python train.py --head_dim=32 --d_mlp=576 --rope_base=1020.0 --attn_scale=0.177 --extras=["some layers without attention", "gated attention", "value embeddings", "an embedding shortcut", "skips across layers", "capped logits"] --lr=0.00618 --lr_mult_up=0.714 --decay_shape="linear" --final_lr_fraction=0.0
Each number is 500 + 40 x the weight over its row's rms, rounded and kept within 0 to 999. Layers, rows and columns count from 0. Numbers have three digits each. The size before them is the row's rms in percent of the matrix's.

# layer 5 MLP up, 576x224, rms 0.0502, rows 59-140, columns 0-55
101:495541556493488489551500480560572498516497489524498428501550485528532536510446508461554524529480510498507462541446467515525444463432502421515484463493535498499576494515
097:501458478431504488527484554462520532524485435571564584532452504458570529550542484480439495502509528524442490499545439503526495516517469471503522504526547445423511458439
098:462437482494489514523509479507508522436496442578491609513539508519510456473567520565500462504501485524488543468492505512488519499545495530479523490514510503493518459461
100:519478497520505509528497481456579500474444472523474480518506537419505494557515519514454560539399502472487526527510531534553459508565559492490498529574532553411462499506
103:542490530486431513476476512529523562509471549489471446546535525499572497479551485476523530498510481472507467487445530393568444497508528626468485509493540530542505512551
090:459476589535493508453482430486468492526497420469559456462467424477515514459567551549444488603522526501523514521518558570534495462579419496508512457561491551519509516482
101:488481488499484459528427477486561427441457501496495534529464507528459449491492404555513475498545536491451490474482484496528485464491495477468463494510456545556533457559
098:470417481575503594529519495503424465430505476598474434420543458486532421498487554503549476518501560528450474480476527487457506475542505514427489492478489448404513508481
095:525491402538475517509504472511513571477498536552530453539537466478481536476433527498613524476488469499504467462527532605547540532461474500462576500550507573469468473500
099:487466474488512565481424481487479500554515462454546494404501530526537579489429508555528546579544521543426522413475501528463474566577464492466530455477544490470476521481
101:573534533529552508480533468482638519478500476526464402514547565403477479403496473469490485489510483530457498466436433476438494469521496563477523498438521416428506498496
100:508467432492546528469484501486497511543594575536404551573532463510517468528472501511481488536479450501535558410559519462481485510523513469504515478470447416522512503427
099:492510438449541485472550534475509492553488539448491506480437575517511520525570449530454471467465547443554432530486489519516487501537504566496554505519445489491448419531
102:496529493456462454473510515493480539499568424524441476492423470479516504514502485470506555439525504535507565495424472487443494477498519539455472489515547522529483518463
104:544502482510496553596543531487519503488509455442500492521539495505567520470537528499508546496479528557450453534445546494530526521438550512533513505569556429524535522517
101:561444507516569472538484479501487583523465458527449473443552489506465577438515474471553500561463555518516443471469555527561444520513583461439515429558540444560527508616
102:411508418525469495531528500584461467496531455485448484456497483435490579567471481534543545553562518486553560445544499501484480541484451517525484493486447467534535471510
095:489431546519499504495490492511491502450548494526508499503500473531471385572483512470506546502480563467473505458516536542526451515455501488486487438541438470514472508422
101:537516553446532518528518506505447552493545492457462492478509470510574558500489474534493475513558530527544566481524483515521487536459498510540440499505452527566446539616
094:463531515461527406547476556491424474523466527512447520478495528536524509499523566449524604477469493568544522514552528540510442498525484471556578499443491498484485513501
095:523485541543472499521498546423470584508558475456462492489485464560530547507489540565459483540482540548523465509413598536463522498409471480455522470516456488469456517481
102:463448485436480489499437516472560425541399483612517512464534458485473527513431468503470497525506605533456518486546476508465576496468472447517537479475540502484525431476
108:561526499455489482451475492555475479514489465467491499473504493506581519468400531544470472502520499509575534503522523462477463418545476514520530515421530504523507540559
103:523513482504441488600489588530504501569490552568511573500464451616481430520502509485421497459502432544482470524536489446522572445513550418455514532569482516442477479402
103:507538494534546468494494543498495467391461479480497451488555483478559513521508543541578559494525460495452485502428546488485527536503456500439490482475487458489420445487
103:558540526466545443493499510574561630482486520481511448483490546520529488542498533515480531518499492489525534575534591463528570527554532524479468580473543483479478500550
098:528492466463481430492492500442551448503498495526521509459543560462579510499512466428521465488554462523546435604534511485537512506537506449453456488502506474501475540494
097:498550580482573509476545507465491476523540486438522535525441559548531523495472552549529542445455446576426512487565521512574526497480478513512470560528549444507495557485
100:469513481472498520472466547507465607488496529544483517568537600485506516564490579607495511530574537578464522406483496469511541522490522444489472465485453488549460529493
104:540438496482509505466471527502547514508585488526457561509524481470462483437460450486393475430479501517491476511475591477539493562477489523474435483478569485485477542480
093:487518507550510491536438511476527521565615552497567527511457522466527548491602447488508477487528463516514511484572565491540512453475490462438546428526499420525454518525
104:546570530488501442533476529487520543571518542530474514411522579520486520483422468556469450518475520492484518458471549535508524546444506457541476489504519484484469496547
097:523558434488467478470506484515523477487467468481469506516512452535530459527531460525465424511481508536524474526475493449575464518490507480494527483430486515497540466513
105:503478551480547540492481487540442500461401493572480474435511496514511581419487503464464482506464465502534519473569524569490433575443558542530546516571528518520515480505
099:430477493463515522410490493537483525478500581549528512529498518522521453456510518543461456512496519498480508536484538531430504551433512545512500436503578472542425536566
099:518508494484504489527476403509548528523515504543502471542527478514486526518453555584554491492474500518473459527394543511501451414554517578479518479461491459519514517535
095:490522458518446523513514544545539487516504448542538512492474521446430550446519566504533506521498557522528511509398491554528518531519526500593535498413522512458552486546
102:527478529396521531561470437565472475486572542534460507538459470472510417476534476594532518497467533454509462410475446538492476462538537500548524467513485526568506490516
106:516478474557528554527588520522576469468460472532536529507543439512484499505495549481566481563452547446498496491481470550504457535476472504505525442485570538468523447444
100:569588565464479559454473542546434504490506539439499479455552544484527516576487526534496501561518589585452485479485515497433568507493483550479458502486499457467516530473
098:510427542518485481475465560502523513554538475544508542480500452521529466516436519534482502477527541451512545519477456419549517470528509550492429462549539489553471501528
104:471486482452483477506516516538479504514494549532460528584540564457547487466540489519483503577547543462460467491463467548529545495526491466501539587497478483397488541493
096:489492441534518518576565471449534514461537517516483494602528504437460526486512473476526484514461467464525429532492480470482469539553478459542537526491578497532462526493
102:563520549466548537450472469519479543502485437509457550520470494560486421511496541514429484474524465467552448500486448446499521484532489482543538536503485481554534450469
101:482525490480511467471532451484430492541480491461508478543482485447497530467472431520516489432482487565510470543492543512501517492511441503438511545569455530483452519498
101:543571477455509458538478486416514497476491451497431549502493563546541518530457496543483528467479555519393534480491544458452518492531494459550513465511486583480462492460
093:441564559452497478503497442464498444513576490536495493466523463510445400552464530580455511527467455534457516482511508496506503476530516511533544413439394497551517460509
102:561474515511522510488458461489446484493465436563548524490529530574483534526475485483483502541474459486480527588502465477504532563537512517473516562574522567485453527438
098:566507541535491490525555438447419492419484476572517571507522582456508511517441517421441570462489467527484455500503504505452470484474524518484519495450542464540516549519
102:518544529521573498485513457457514428476566492446525543492466563496541479480524459516511525447550472492477522539468531426545519521487483477452557540545463573488477455576
100:500498587472456435552516440467497511483521547482472550477509581536490544422554428407456544516497542475516470441526504498438526537437532569528603505487495492567552531503
100:429483479512509440532505455545578511529536528482472514484500498417532490461489594529538494502523484520423499452535480535414471558520531454461376487599528577466486533538
104:529501503532550498525604520478536545495486449491503452510496517472504494487433491503489464532510583528452464520433523473457548528423497475493497442436452528548467459555
100:499457435539528463480506485564494450536447431493492483500451560438543519544530462539466540547497542502500504473510492492477496492564502447522455591547461403513521488511
101:567543547537448511493478505489532491463547505502553459466533487540475481470523483460506448470517562526510504542487449578482482525453444451465523540531497518498484507485
102:550521566437473439557469461490452467515481520478361474564543472461466490453573461456612595501466531488475505548544537488469446501511559475532543480529489461446521576566
102:531485504551473467540502504491520517508573501533477559475515509563434439529466524504468465566565468468486522480523507574510454514552439480421507473511486495553491507461
101:460549510463576499436494573501544519472541557457478542519499503457525471508521501406516465406505454490541494577506540503528546439482495444426460515471470567431491484526
100:479513493516478460447507514479527500506397524487572503625499497493507536486514440526523489505502480480529489519556492511541570409578524449523446489468467471442417444567
094:490570521495556512477493458552504602529581473541487503475416483502450486468462505472522452420626440454549501547522540538485508491493454542514435515496529539545443499504
101:459541584487535467481460591504490485420512585481508535519534454486447457498456495477444540451549493573483417492486528522496528506507461529509551520532491476495475466464
093:436449437514512513512526532501512582513529466488502512470525536504502543477508523488503467465491402533497500569507542436492519475560508444524434479464531526494509491466
107:459532557454500576511498449522472439455555430524473563521495493475540471488526504494502454483535559558457522528546553498488435440503494502501520566458638502509490459457
100:523468462522538480516476495490505484519563488453497462566501467436473526473567466541559499450437497486562554429510492579443517502499516541481539470569485476410466531534
099:515491415567489490477476532515514486515456470511512487529561497488548493497582517490435488521512583492466511484499420463540524575483467481530510505498474546557504473549
103:530518477512474498458487468469529482497479448518537563566555471526493479552467500436444497561514483560454497469511547479474582538521495426472460492571550486455447467501
100:528461534514442481541550503485408522496493490469503427549442517514535526551507443480426544489540455512513514494453505453445478530513465531497436485530522493510508538510
101:517481538519591465453516426473539569500513564529428509505491469471519425453491583493568431458514527532474462533486494479425535534528520549567471541525534557484528524538
099:460508476450477500428452583465503508499485519490445505521445465461437506428498544477500493461498479488546496524462485454453508526443473426530473498520551485466470503443
093:464447530432491526521448485476508481485488507525452532500509469534480432562559508513565517476524520529454483502456532477503453521541443505561517481497494556510392410510
094:565426467464420487440532581492535493518468486479491494499498518572499485491482517473493485498467503433535436546456509577469514466473476544588473481409484510558434460474
091:507494439491523509433519488518536530532453543664539490497454465515584514543454451484484567553552527512516536470498502484478469430481586468450529486478515554489479577484
095:512468539458493490512506482537450401514517481453408498540518547408503484486507502528510507540499521425481466435442459454514442528414483520497502481470478498566496455536
094:503454486474508584478506432473531541464452503526463417532557506538495545503434545463506505488363481539413513559399427468513530433475541533471471499592498467515542477467
103:491507451511525538491529464548518466485442526508508581442578510485469448468516589446529476554461434490518510480499529454434503496541454502524486514523501470480490517493
100:581565474543506443471527485469527447563444446510471460519538469427439480535507470539514575487485528467504568532475505490537524478566500519515458488470569520554570484496
104:504469460533441442539480537492572460471565463520539487472487440523487460497495474501481525467478473480469544496496567479445570446465536471526513522570414552498511427505
102:480546530528410484519489473432439502536477551473495429439472458485484403524460470467468457495548523514538468478467411556552466520488480506510485509460546533599508564597
100:534487524519546555554553522502472484500513476517474489497486560587529523426567433436577474488513529490523444489501558494472535480551538541530502495580522455586488523486
102:488482525453407430480505485482536486549513576462491473542489528485497509404501541546519542504597476602513451483506506539420527447461562532498539475440532460522488504490
101:493494461496564474461508464481483449443519463516588527506435437454520492563466476521513468507530475565538476462510449467485481561479445450510545525413539598512485464508
101:459523482501481485499580455488500503454466472571479442514511543542458553409499490481482499490570515529502478497513545497458591460524483438516475498480489506464500405491
# layer 5 MLP down (transposed), 576x224, rms 0.0503, rows 59-139, columns 0-55
094:521514545504518388481495474538451481462517429542463480519459483587453466525503522496540464521421516541519508490546459449473532463433500452529522464600517482487502499471
101:520523540474461488442520548526545525458523528497560587493523499492545516478558498426522478412435460456541546544537474520510574540540530497577569454462525480421534560538
100:500533507417516461441428489489459468533575505505487573511485469430473495505534478491414467444534487452526546488464552518481412477460435517476465523525558565459486479509
100:480481524434530553535539529609495525468485526531575487540448440428533483489457455450548526530457537516499573571553489585481511457424494377539485503554474532498489522450
100:559488538474477492507455391528461546486464542514503521472534434545455495542462448468489490494409578533488463449530542444427516563459507541452459543467467424493598585491
095:443527409500470420534497558542449472530484551512514529507517502475507460536474495527506513434483487495509483515454516487432529481443577531486509504488535487590544456542
096:570508504577496497478478526517493587503459511566440494566578498529462446482531443480486509422501552503524466547469549494485607492542465540456578458555440518418487492502
098:462474506506505522528522485565436512462533459534491504483516469448409556515479588443492473525458509535461486513543526558444476491421475485460463516489539465485454495433
098:568465560464513488507505510556530478496453497486441556496505576518441490443504420511530545561513519483484553569551519536481542502493539513439521592437513527559529513468
102:462537506557527517498523507534461491482458439475481507505520431454445481525542525566481476555540485561561505469552509497482555583584543466479531493543465535502509591533
097:501527519557537443462543501516461466480467620419500479450458510465496530453510493571463504509540539502468463467517543498469524487519458514439466476576643511527507507486
101:514456501568551533530423430461466450470479538403468587440523447550543449487498516542468586537499524576514529441470481464509539476506493508494490504486491434495515556450
102:507510507507477505596519554492441544517530510504536512554562510540498548450464561453488505514503503495473525503492499597467435529528518462507438517539556506499399592483
097:517456470500463531527478492513450493494485453524470428474477491531543445482552473528527562466451391502533471566483526478408464506457433471563571593509546520514471483474
094:508486530427478459424521497602479453532507565509447497553484492425516480485472524479485484436544532532528579576457514541434475480494484445384517481469486530504543484571
103:513566491492482536472475489536532468530487454501464453484593507519527503516516470503523542415518455506491406519613533495490408535451525527542539478567517485436466502456
100:435520493510527399494508531478471476531555504547486530506523522569456506439503447506478523546527494432514541522473541586462497527535524513493463486576497490429519462451
100:497525524436482512534594497503497438556496521522453516506534553504448523491404558520543492506513546422564506494507559485582517503459502482504495537561527473520550510541
104:497390616456532518534511456498505554574563555451432509496420505528491450531498485453549431500528524530427540415475492546505536533529508522481553434451474512540462458482
098:563480440568492457495498421446509557477502506531465503573507520515524471474446581444484535613485564530503527533524429526442530537471487500552569516537541457452534501516
094:518454395501559479459500472464568495506425516599476544506518481528508470527503537468514563575502493517491546470458486549491484548564562477508494486486504496460493550446
096:446495492481482480475472462457454507461582501552410510502518583512518472545500501566545527446549529411495448472506522500515378425543506460516558518520465469499484471531
102:517500481501524473537535457516540498447537556560465495497541576509549518503465506509460538511514490453503562513515418491530530520481551451533480558478536471465581449509
100:504507384483533444516440531506448473555489454443529481525522556464517432491511455612519508570523486530521443500471496519533465427556498506523495461460534468515530469492
101:471531475532557487512432416530476516519546475491484486528513523468531471511526456482513468429500516493470555506477476477534520411492461511419545482505398527500499502483
103:494500526547540469557524512507476536517456502476513465550506472443424512528508492569520468539465394541568578546455397543478517473455529526544482561508512526519516502523
099:449509519515456509529443490512480504525493477571541473530567444552473538543471461507441515481485496540484426525502500554454544490550500503567554502477486482547445434450
096:467451495496437492499462545419518482482560451552535522531483513507522427610573561537555550405520549508518388460466514429512542451542467500510497495439416501524557452355
099:470418431519525578488499495440514529478515573495501442474507506552490562432487532460489535528474481479484549524445509506583545491532516412597499486582535437546533544512
108:523459574513549476517463559471537449500556530574516529500445511538485536472530520556492466437503482590445475470494466505454449625492486491503561523505518525504547600531
096:530502528601513431479538508516459474465533528458564479528491483527451539493546489536548502413446489538460501481493468554466567492523422530530561515456498459553551525479
105:524516483489495469513579500416495500536514463525506441506459497446499480543473542440414550469521490486503473528561505485484494472509479488468519544548511488560573548534
096:547479489480499510415447557457494447532515502524533497472472475565529504489548452463527459535553450499593480482516525492555483493471469554514525532577510539477508522433
105:498500485475552491537468486514460464493505439500438524499516487476493515435586523487531505509460468462552558496406456443472499457494542433521547480385573516512549489494
104:482481521491446501502494542551534505551507559495530537526525518455439446513481575445530566516484537440516541497522553564456504448464558515514425493554461453454485571453
097:503446446498509466514509535558521537530533434560565483489554450507500477491457429495549548518501423531523534494415478597518529452537452583418533506480532416586485510487
100:491532544524531475511490473508402494499487428531398506525533479421524511455529520483467524452499433514469501483526545443448456518527503549450556478532554507483413458478
100:533537551538458469442506510528475569532476441457514483533551560536476499504482451508539504578487478446466516526482551550503418567451509525417482513523497518492506517464
104:493451476489444464463462473461473562583471473501514563565560653578466477492527497543465486598446501512453610421544592507448440506482463515482480476466486516461440592474
101:517504606527487531504439528467455509507526431526484497505523523427490458486550499471455459459470486545491435489545534507424463526538533551490445538513426467467497498482
092:556486580533513504479439531525448469532587497500471499476546571501491544491502480425521440439459496486519536499532470526478482486485517518467472500455506499528528494499
101:469484546509531567477441454514538547501548542467503495491526467547574415502460447480429484490531485591518520533460431469537528505472511451543522483500507516615471436502
099:525570401435438539483569491535493478495528451507495546549523474463526478515469487497489555531502487524453486544502527465534439438447536454426429478487484562536577504446
101:497556532542491501446485540491507511492465490499445530493488403460519513549505495555514473502521499532487444537536492504433465509512434432459439476477476520439446481497
102:476531546523469504502488547510433500468499494542513461583473542568524466491487466463506526518455407457514526554494557429510478497506476524563398548476496502507508536482
099:476417551497475467579521400526527455511460514586486538519453514476500483511541482561514488469519511568512487530500499596488539526482552542382511625500519549510520468429
093:545516487635462531509519517449416484549515491522497554602544484486446514539484454471532496340501540512475514534462504491550448465456506493519490441524452444487528485494
102:511566550474424491431518477539515495527514425536465481481544482497532547468419486455596546442531499490579450452576477582432476522519426481452545472465474517420433475506
097:526544484574547475547441522462569463514475455506499468496506469461504477478445514533496474473497575470506477473516480500481550451455533518489412533561470509451507486508
104:512501451535423538575505540547471564451506468552546474461570533459555498475554567498522554519513552459513521501419505533474496518495480583525526553494534458514525501497
105:492499550457509506536525502467499480585493528542484513527557514537502430479491462441569460509465498443573451493488526429526518570506481518482526495486564611490600484463
102:512512497522591499494489519452535505419467507506482533514462453578465518511482424561495510484559530535486457563565471449455583508439501438610504430481433490493469511549
104:472521491484505498528533518549465567514538521557461498498486497542433463513502514570590509493413494518516504467536486540462522534480472501534466502532480486445452472544
096:483534593479512479479526458525415465466475486510469551501531474555562497483495508520531454493520518470494535485483524572539543501485516435475431490527426445538500521476
102:465493485495428475553541491542539519512541511494534538520532467448484560527473547527521529463473552513498485575496481502491465540509457518554503516513476467396444499485
096:478504456458498495494545504474517556590458435518549423543505538449513529564502518499463514450478510451503470488457496502516484494527504502374428506587454505488511475515
104:496467407544512456524459486597478482550523434523546551502586447508565469461503462538430505458596515534504516479480549478495483515474538502485493484523474437494478491483
105:532486429509467499484566517454480505490451426428580571409588555463423513531515522512489473532461616529425539478516541537487489535462524565476484462498538513527478530495
098:425469423479510525507508440515507505528527471529514546459494431479439436586525568420511532593504573411536453471472534483457433459514540562480491526495583486463550451553
095:486434476487572458474564539421495513443468501489507535492540512447528515525506508507466470555517454449525418450440525511574510535610437410472473542464498536485532548494
105:493552433515559464529547475494418504474521532521476542542523539515446405532457516591532509491489528435488516521538444465538469513528524463459433587493507515440449533480
095:507405496530500523471434540500548523479468543509526516552514497550508556520596520461477500514503546487447562489463513603494536539462484439598503553474546493475458543503
104:450477457487535482504486509527456510481521502444524563468543536497483490509521500471533381614496483475469448480495504467546512478514558527477450542498485419494470450432
099:518452489512501487497475428567472477497482537492495460556546510523487506489451499437508493491480520582474525451561571502569524510570588536519467507460490435528533516462
099:520512466530524492442436558429466453490564491503503492518498500539466476566463505488519525478486561504547507539522517457501527505502493555462523542507430457446529452456
100:489537524448516529421572535485465509468473491533468472461482495466498476466536483497486509539497503481572496474375510482493526483503500566433511538496537514543488487425
098:475469429441482541499523455505480618578439459575414517506459506476509528474501448504432477453410528488423525547532494525461523546520497511507501537463507549500522504479
100:501438448476418456471502571522483505487524525472508602427546528497550489463487504498486508543532505606464554500499474453528548483520448504505489507549523461511458535476
100:511556526439540452533453490463511464518497470499519450440501564461507485404472530475514491541551510501485420453517452468540454493500544474512507507466451507504433501548
094:489506544496472445533501541507450552567499556482529543441500515523552485512517443493509497550564486486471439527387456500419496563524475441522454487517496498527502618465
091:463471454508504601519514545443567494491580513482464441492511602457494489517438538491490527574478510502481437512503477547506484485505474463486459537528477422501457538540
094:499508515468493471542485494570491492468463472404530450617549478469457462513470470440526490507518521490494555406523516472487460529488500472612507520537487501497493470506
098:481549553481437443470553526524472534518501508500542481513583515475546533518448466500474471461471474506515465418550551524492507510495489492486521496581543554493492474496
093:539506551521525452481543454486487518500476518479546512508491434487483562500538598459486513536547517582622493475462521474543451442421466506558477534502488466452568518492
103:483484506532439520510453508495481509516493505542537470440519518490479561494373564531483501505553533574395425506480485479489432476522451477466467483517577497423509517529
103:473535537491496551534458463506475524502552516501473525443487515549524514464405503495564498495522489544532460516480438484521521604432470424571532536566483458491478533479
106:511513465489501507499536568558541420532483593466495452532516516518507533437399472466531508491502429451559503493523514506528501573534570543494545428499531417563507552479
108:592438590472470502445497574506554471478479535549458511482518504540447476497510542489514523485511559495504518581450492466411512502528497527443402420486570461532502514527
104:476486505481476551546506476447466468474502556528453481497512517476555511566457532425467514434494526460484494497542487556459516482444482458546606511481481496567425509524
098:528541521462544510511486516507529536486432483519476511541509502457468542513505553529537534516499517419522431564437519492435499497509518479521518445439537452549441541498
099:448481482493486481567521501582462481547487481535542500470484458511460483472542475520480544458530511473524532444518518542448490486482470532418487492554521498445512541508
# layer 5 MLP gate, 576x224, rms 0.0503, rows 60-140, columns 0-55
100:476563456465503495553531503515512456434496494465506540505528494492509445516478541532525442534465554526440522485575553539493495511528472443580485519516441553491485495478
096:492536552573483450472490557410516499559396505421531521586513561531468536479495505481526542437534470537511479507513502511533489505537357502473538526504505448478440463530
109:464484407550427505503515596438476527510535522458513548476551590534538465478557492475475532489553551536570476526493521513505530529488465468565496435516435453534486615512
103:530530472510527511493503495566455528469449449436555495498449511499546454535468557549426515439489489505546542445618531538430471521558523548551464487493516471533420457442
093:539484488517494484525460497497538529507478513486459450442600516548540481493462492481471468526520514490435471438464432484485491542435508447503513503517512538534558499445
101:447483542473482473487525474606495547521522511474452502510476534479431518498506595519506509424446434505498485537455498463489520463470553447465546522531487457488500521453
098:483478484526469510572516505490456475533483521516640508470477474503594482517469492510470556523496493458522480511446494604479506408515485561504495466509506465480578445519
096:473497520465520552523490481444476515531515471520513516508521505517548566482531607440479497479491512438517521457443548409501445487456520473564478521563518508465499534481
100:473553510556490462497524545454584481464438543528481461511492525534523463556505542465474518425444496469551504517492495471510535541407594576515481485518462532584597517437
100:464489415549476537509478550522418568498504428466493529545450470514593446508534491557526553515491527470479542533570493449429514529501462473537482492484489478471519514507
101:499454518395441389519555493462495453509529503497432495504499458440520517490473506473489474530473542475509489515537516444453497466607517591503470532510424496446505534500
103:537496579485486487483577529514504499499525509542487513478496530463531469544617507596476490539463523536575503527447495529578505536529519485443527516541526455478535396508
102:419484534497498534425498544488481489541560563503540513473442470529506498495502503530446584451497466541471512538450586508439511492468502515486509485443566566546485471531
106:502495484487516484432555442521548480579465480511401565470424528493468530551601501433498487499495505546479544457528463521489494459480434508453451530539531512539430501475
102:516489550523515492523491499475512467522436447455492473457512518543561488518561519549491535481574488523520473579508480574498506437493477450485555516474461557447516518495
092:539521597458554527547462492532499463460480559523538518549514504506552436499493487539488590528526578511460449466411414498508468534466562524479523512546473488461540518468
093:546469588436481478403517538514450490513567532540470586513517514461502411416462480473489470545499489507506477525482458458410459434527453523490477552432495497469516518523
107:503521468582458562467520567473540499531518436508576418537491429431547537488531478573495501528495498452528446525529421556543459570470470537499517507516460488492491481459
096:519567523493544456534453440496459536518504501466494523562588465582494454461555521505580512504513545501515538523452470538513489516495481480571542491362487547457475448512
088:498487495544466457432488558482441486540491499513522463484513433505484494458468592530518516428487507433451459558475482427497583525453510481504493409520456458555530610468
100:499435563448475488489486514480460530483400499547590477437491478392529492505445509590488429511462530463463443515529477470505516487496526555562520469485495525448510420533
104:447513495471476552480458503502426465548472386483533560520504518497582475527523464567450423520512577537497508524464540464505424503465511538567565555490440510449521480516
105:496470553463518529465400512523510556510516501506481485477548479484460519491525515447557507471464520486483552467589557522531395538370469520505450459518491520456562506526
097:562504436539497452531493504436502440545504529398569488474439467503560493583493504575513532468506483519548458545535501526484507511572506502478474494550484521504504465550
097:464551493449415506504483487508461494463491478484514527500468513475408459529430519551525493473481527411524563501613514465495542468541504479509505547528526497460541489491
093:544532502544531511519510511525489436473508441484422525482501558466475494496450487508513478509480507451444501496487509525484521535550517452527558511496412535491495460483
096:477475520524448516555472538527465496522452525529547625562575530482577534483473515538559532527441499500497513552516498517517493498600544538539518512520462431514520527536
109:543488507475524535435530472443482525408554520544479538489524532528528494551487462539455454488549480558508530498431527445524563529531454543456502507530531495435480471457
109:497507537501559548532515476518484515493469467545509493534483497441493491509589513505475481554518591512449504499569502453506460512420472437574464502561428491470477498547
098:498445500397424461507455559541500496544493525553520554517507459510449481448528497454497454490487465532498457513566481513470551510449507553457515505545482462511544485552
107:494461470450513447542576515514526502564532534506516465481518557504554459495453463536436445533500539418535550433465519508482502476553526499518480473466534460472473548516
100:540389631454515457518531545483465525518532503449477508535472493499491514523508435493530432488504446490454522449503511473402531530490416465518507508551486591519434482524
097:414475515470467465565528457468487492500582496501460450423500490431439535437509512475483456512528548508472462504460464474515539546585538477500540466483427457469506515525
098:531493595554532490506509526506493548501433527505467460524505557518586496493531517528484529526555493464473521549443524504523560548431565587494516494468520481513518486496
097:512512479517490431494522454503461466550470464593510512524504491517544429575465532521511477566523466473574534477542517558510493488531492523466559525473512531499502591477
093:558460457486538473511456556486489454511432467532507537542479449514475429493486425470499424531621533488516547530472502451445482477440470524501470500515463495499513469597
104:420486564573542541503536516491551454502451495511521500555551463519479512495507475520553488468463519524569530532493527521528496504435488552529486579575545544451536457486
095:449471560490477512466458533522517537493468517550476474499529504503556431457500521552494531442467463487563528514402436472477530467507541510529478556524419520495499580559
090:516442512535557501466435557568489523516485494445493482506474518479410497471489486552532505517474591533582470513483490520355548498489516542562479473535502449522469518531
094:494531457460536488488430425392519461481518471476505513426511530514519514479484479561539481466560454485434510553474573483474482509502532487510481555534424548554533512457
105:446500481456513465489499553493510483508478587496443546581538486516446492449535476603492519466502456491570407494538514544479555528541483509520495554496490455539599561524
100:457415545423547496437458472543425482491477538501507472484522517509487459496573488412507504442537519552494478519555500448489475523473572531552520527524541519536500564413
101:525525476498494506577493499485521416479525420492492463543461512492569508552538486556547537494400491507532430545540517521484541537462485532575571501548457503446493478531
107:474504500436549553515522600513439510480560450468486551518497490576483536498511516540474465514544428531477572508460493462528423495520430513490524492479495491458492569523
099:506496547524491469480464492548518559522507488482445440550480452511481431472526488464509476458507564537496504529475476417575499400476489538463481477488522448501556489565
090:554420538449524513574469485483615464532497518534516577441523432531443457490484460475509518475533545529484485534485501473531482449508492476491522523494469577563506503544
099:530518451484486520491454506500518496468483437541497480448545511562458490592483531474494485510498425537480525482434520451499455526457475575503507485500540552545487510455
096:564491414406464486515442556504449518436560534499471578513504477490541462516458499489508467507537528500454509569487568500438491477604560490444446517508544462479512510503
105:480429533507550512505490531469449541568548506436482485484468482499545537492597479478590472504379485518566552448523493517545523438487560485480512507448557497503511497519
098:402480509514444478486453539495444511495433559464467498480500595554519483526565499521528495566524545520521505480454516489554468559502466559493482486458474499501454494501
100:515423507527509442464467569451512495528477488546524496482551562454587461519552524491555513469476462513490486575456431465548487525425476505464498435416508520557451421438
108:429463559526485429462455457512519438503571491575543481546502526467467610568491507480532500556439485549483580490441531466543433548489489525480468507592517528484462457549
097:462523535520578474473498524470496486530490522593485509444511404520515443528466491601543526582537477472480477542518490461471490439490498516536464439480514529503493516503
105:537459439533507554499521538466531500465558530526488480405465430454466490446543475492524548566516549447548519499557498566465455503475429491509498486502470454521469459563
105:447515553488490494525481524507591545496493492525486515566518467439438502549545504566513439515465590523595508504524538551518397470553457469497518478503516447511514509537
103:482502557485482491512452558491454485499468576465507484544489590486559524527551542484520499468469516518519519563458487490487476515499469458532473538465473503465525440530
107:523442450561479520487512478562535535474566435497532488389475447534472508471540427530470445476476479526475433507464493451527504514498591510496464539599545425538521522498
099:504503471522558485450515428495503596520492503323474438530484460556521467468539525579411446481498465519543552471515518453524475502514446479464466610512480452507524539542
099:502486474462516540504484511416525571491546485564505459426526431480444449402487486524471415501578481524542481440477579549563537445488477466488540503569502487527453508482
100:569470470489478475498506530490506576496581563521479499564477545444482533507536427411513474437452521524485497436508531529489508567521504511453503610542459533596552504483
095:542486545489517495527404503473524499506424517457488544500529470491546424525466588524509496508486522563486532509523496490496466521500468482422520485551539456534472524505
105:584460463473481497496489563488548537494389516518537545539396521455453523576505462599453430471503549508506528488490528552462508477448500524535481518549518530443473551507
103:473485506534419513551515520503521520478527496496480460404456482456496522426512512570522495440553502502472516503494472464526500521509444447511511471503498490477521467527
096:520468524570413530538433524480516506426550559500539441548507509507528500515503449503496507428477500467445477497406495506510410454480566467493472535542440453505496534467
106:585495467484517477542536500454517485562591501508457508454571522514500522525423499549549480482506553433461490532439486565561510525533471474561523464491439541515493495501
100:489570548464542475473573564529521492561518450455456430491538602439470531530532548460511444468436530545533464483590504515487468481460531516547501505543522537492473467528
100:497461500526488487538518617535552525489485547484553529472549504542500526514490584544437583458484563513537547482513471504489545514474528566489521476469479463490535498500
098:574508461434517497461478512513481537482516514498525568474419483483444534524528522438431423553471515464523508533514535507474523483481485499489515494498455539573520537499
090:484567501471511494491453471585456481478507454549486549539483502468567487516525570467455516535448527486547486515459416461525444511546505517510483446497487494528491627542
099:414517480493519536466582504537570476459581492472500496461500574473524503482529520562589472516617508532469558557501515450536517500561472468398531430492483487498495583551
093:498493544433505497492435502473588563498458441546491469513455398511554542415570490463469483518489498449542511460485503536490443492491532458504545537457491500462531504510
096:490494593491554459488443546564459494480487518507491567515487473443538434502448576479463486469509468517545512500484503481553469437418451499453543495501595469509448493506
098:443507525527526503610484537507466497516530463541473512504439532433527462486543507494473481532555468423556501535552483558548448504479436491544498565466455463523462538488
099:432418574542553525511481572416487482504497460548497532520405474445531519501530406547456476491535520468450486513494459440526433566496497427465525450455525470514507533518
108:460487546564479508414494557556511473475505468541476481515573512508489528466528560601442432491539529436556490518526548491571477478545464568526500514477475486469454489525
105:434438474477538559475500438485524498424505521489591549447494485520440497439452541509516504478480494496510587520555556444499508473507468534515522500540570481486537466496
102:482487430492478536428390464516507539464518474493498474582478473499502434493521500513541456515479453468504456482485457514527585464458530490589441506545499524469505501529
102:501488511482532446603491538504482470563494568515546428451533496539519515441564501499532480517507435447485493526522433496547551561549561513552549517600483440580519525457
107:478503490491544464441507530463509572537449484468557483470494548481514502549528598498522468527502540611478476477526556510511545479490509520526584500518472488555504444629
102:483476557506531515475456473445523531435558595489536452486530483462477447499530497506562506489579514502499469492507479449481474516493484534561458508515547521522506515535
098:468495446514461489500561521451486539549467476500495557523496480467506442544490475512530530598399516485540500534486407548530505575473513556511448459557541534506463465492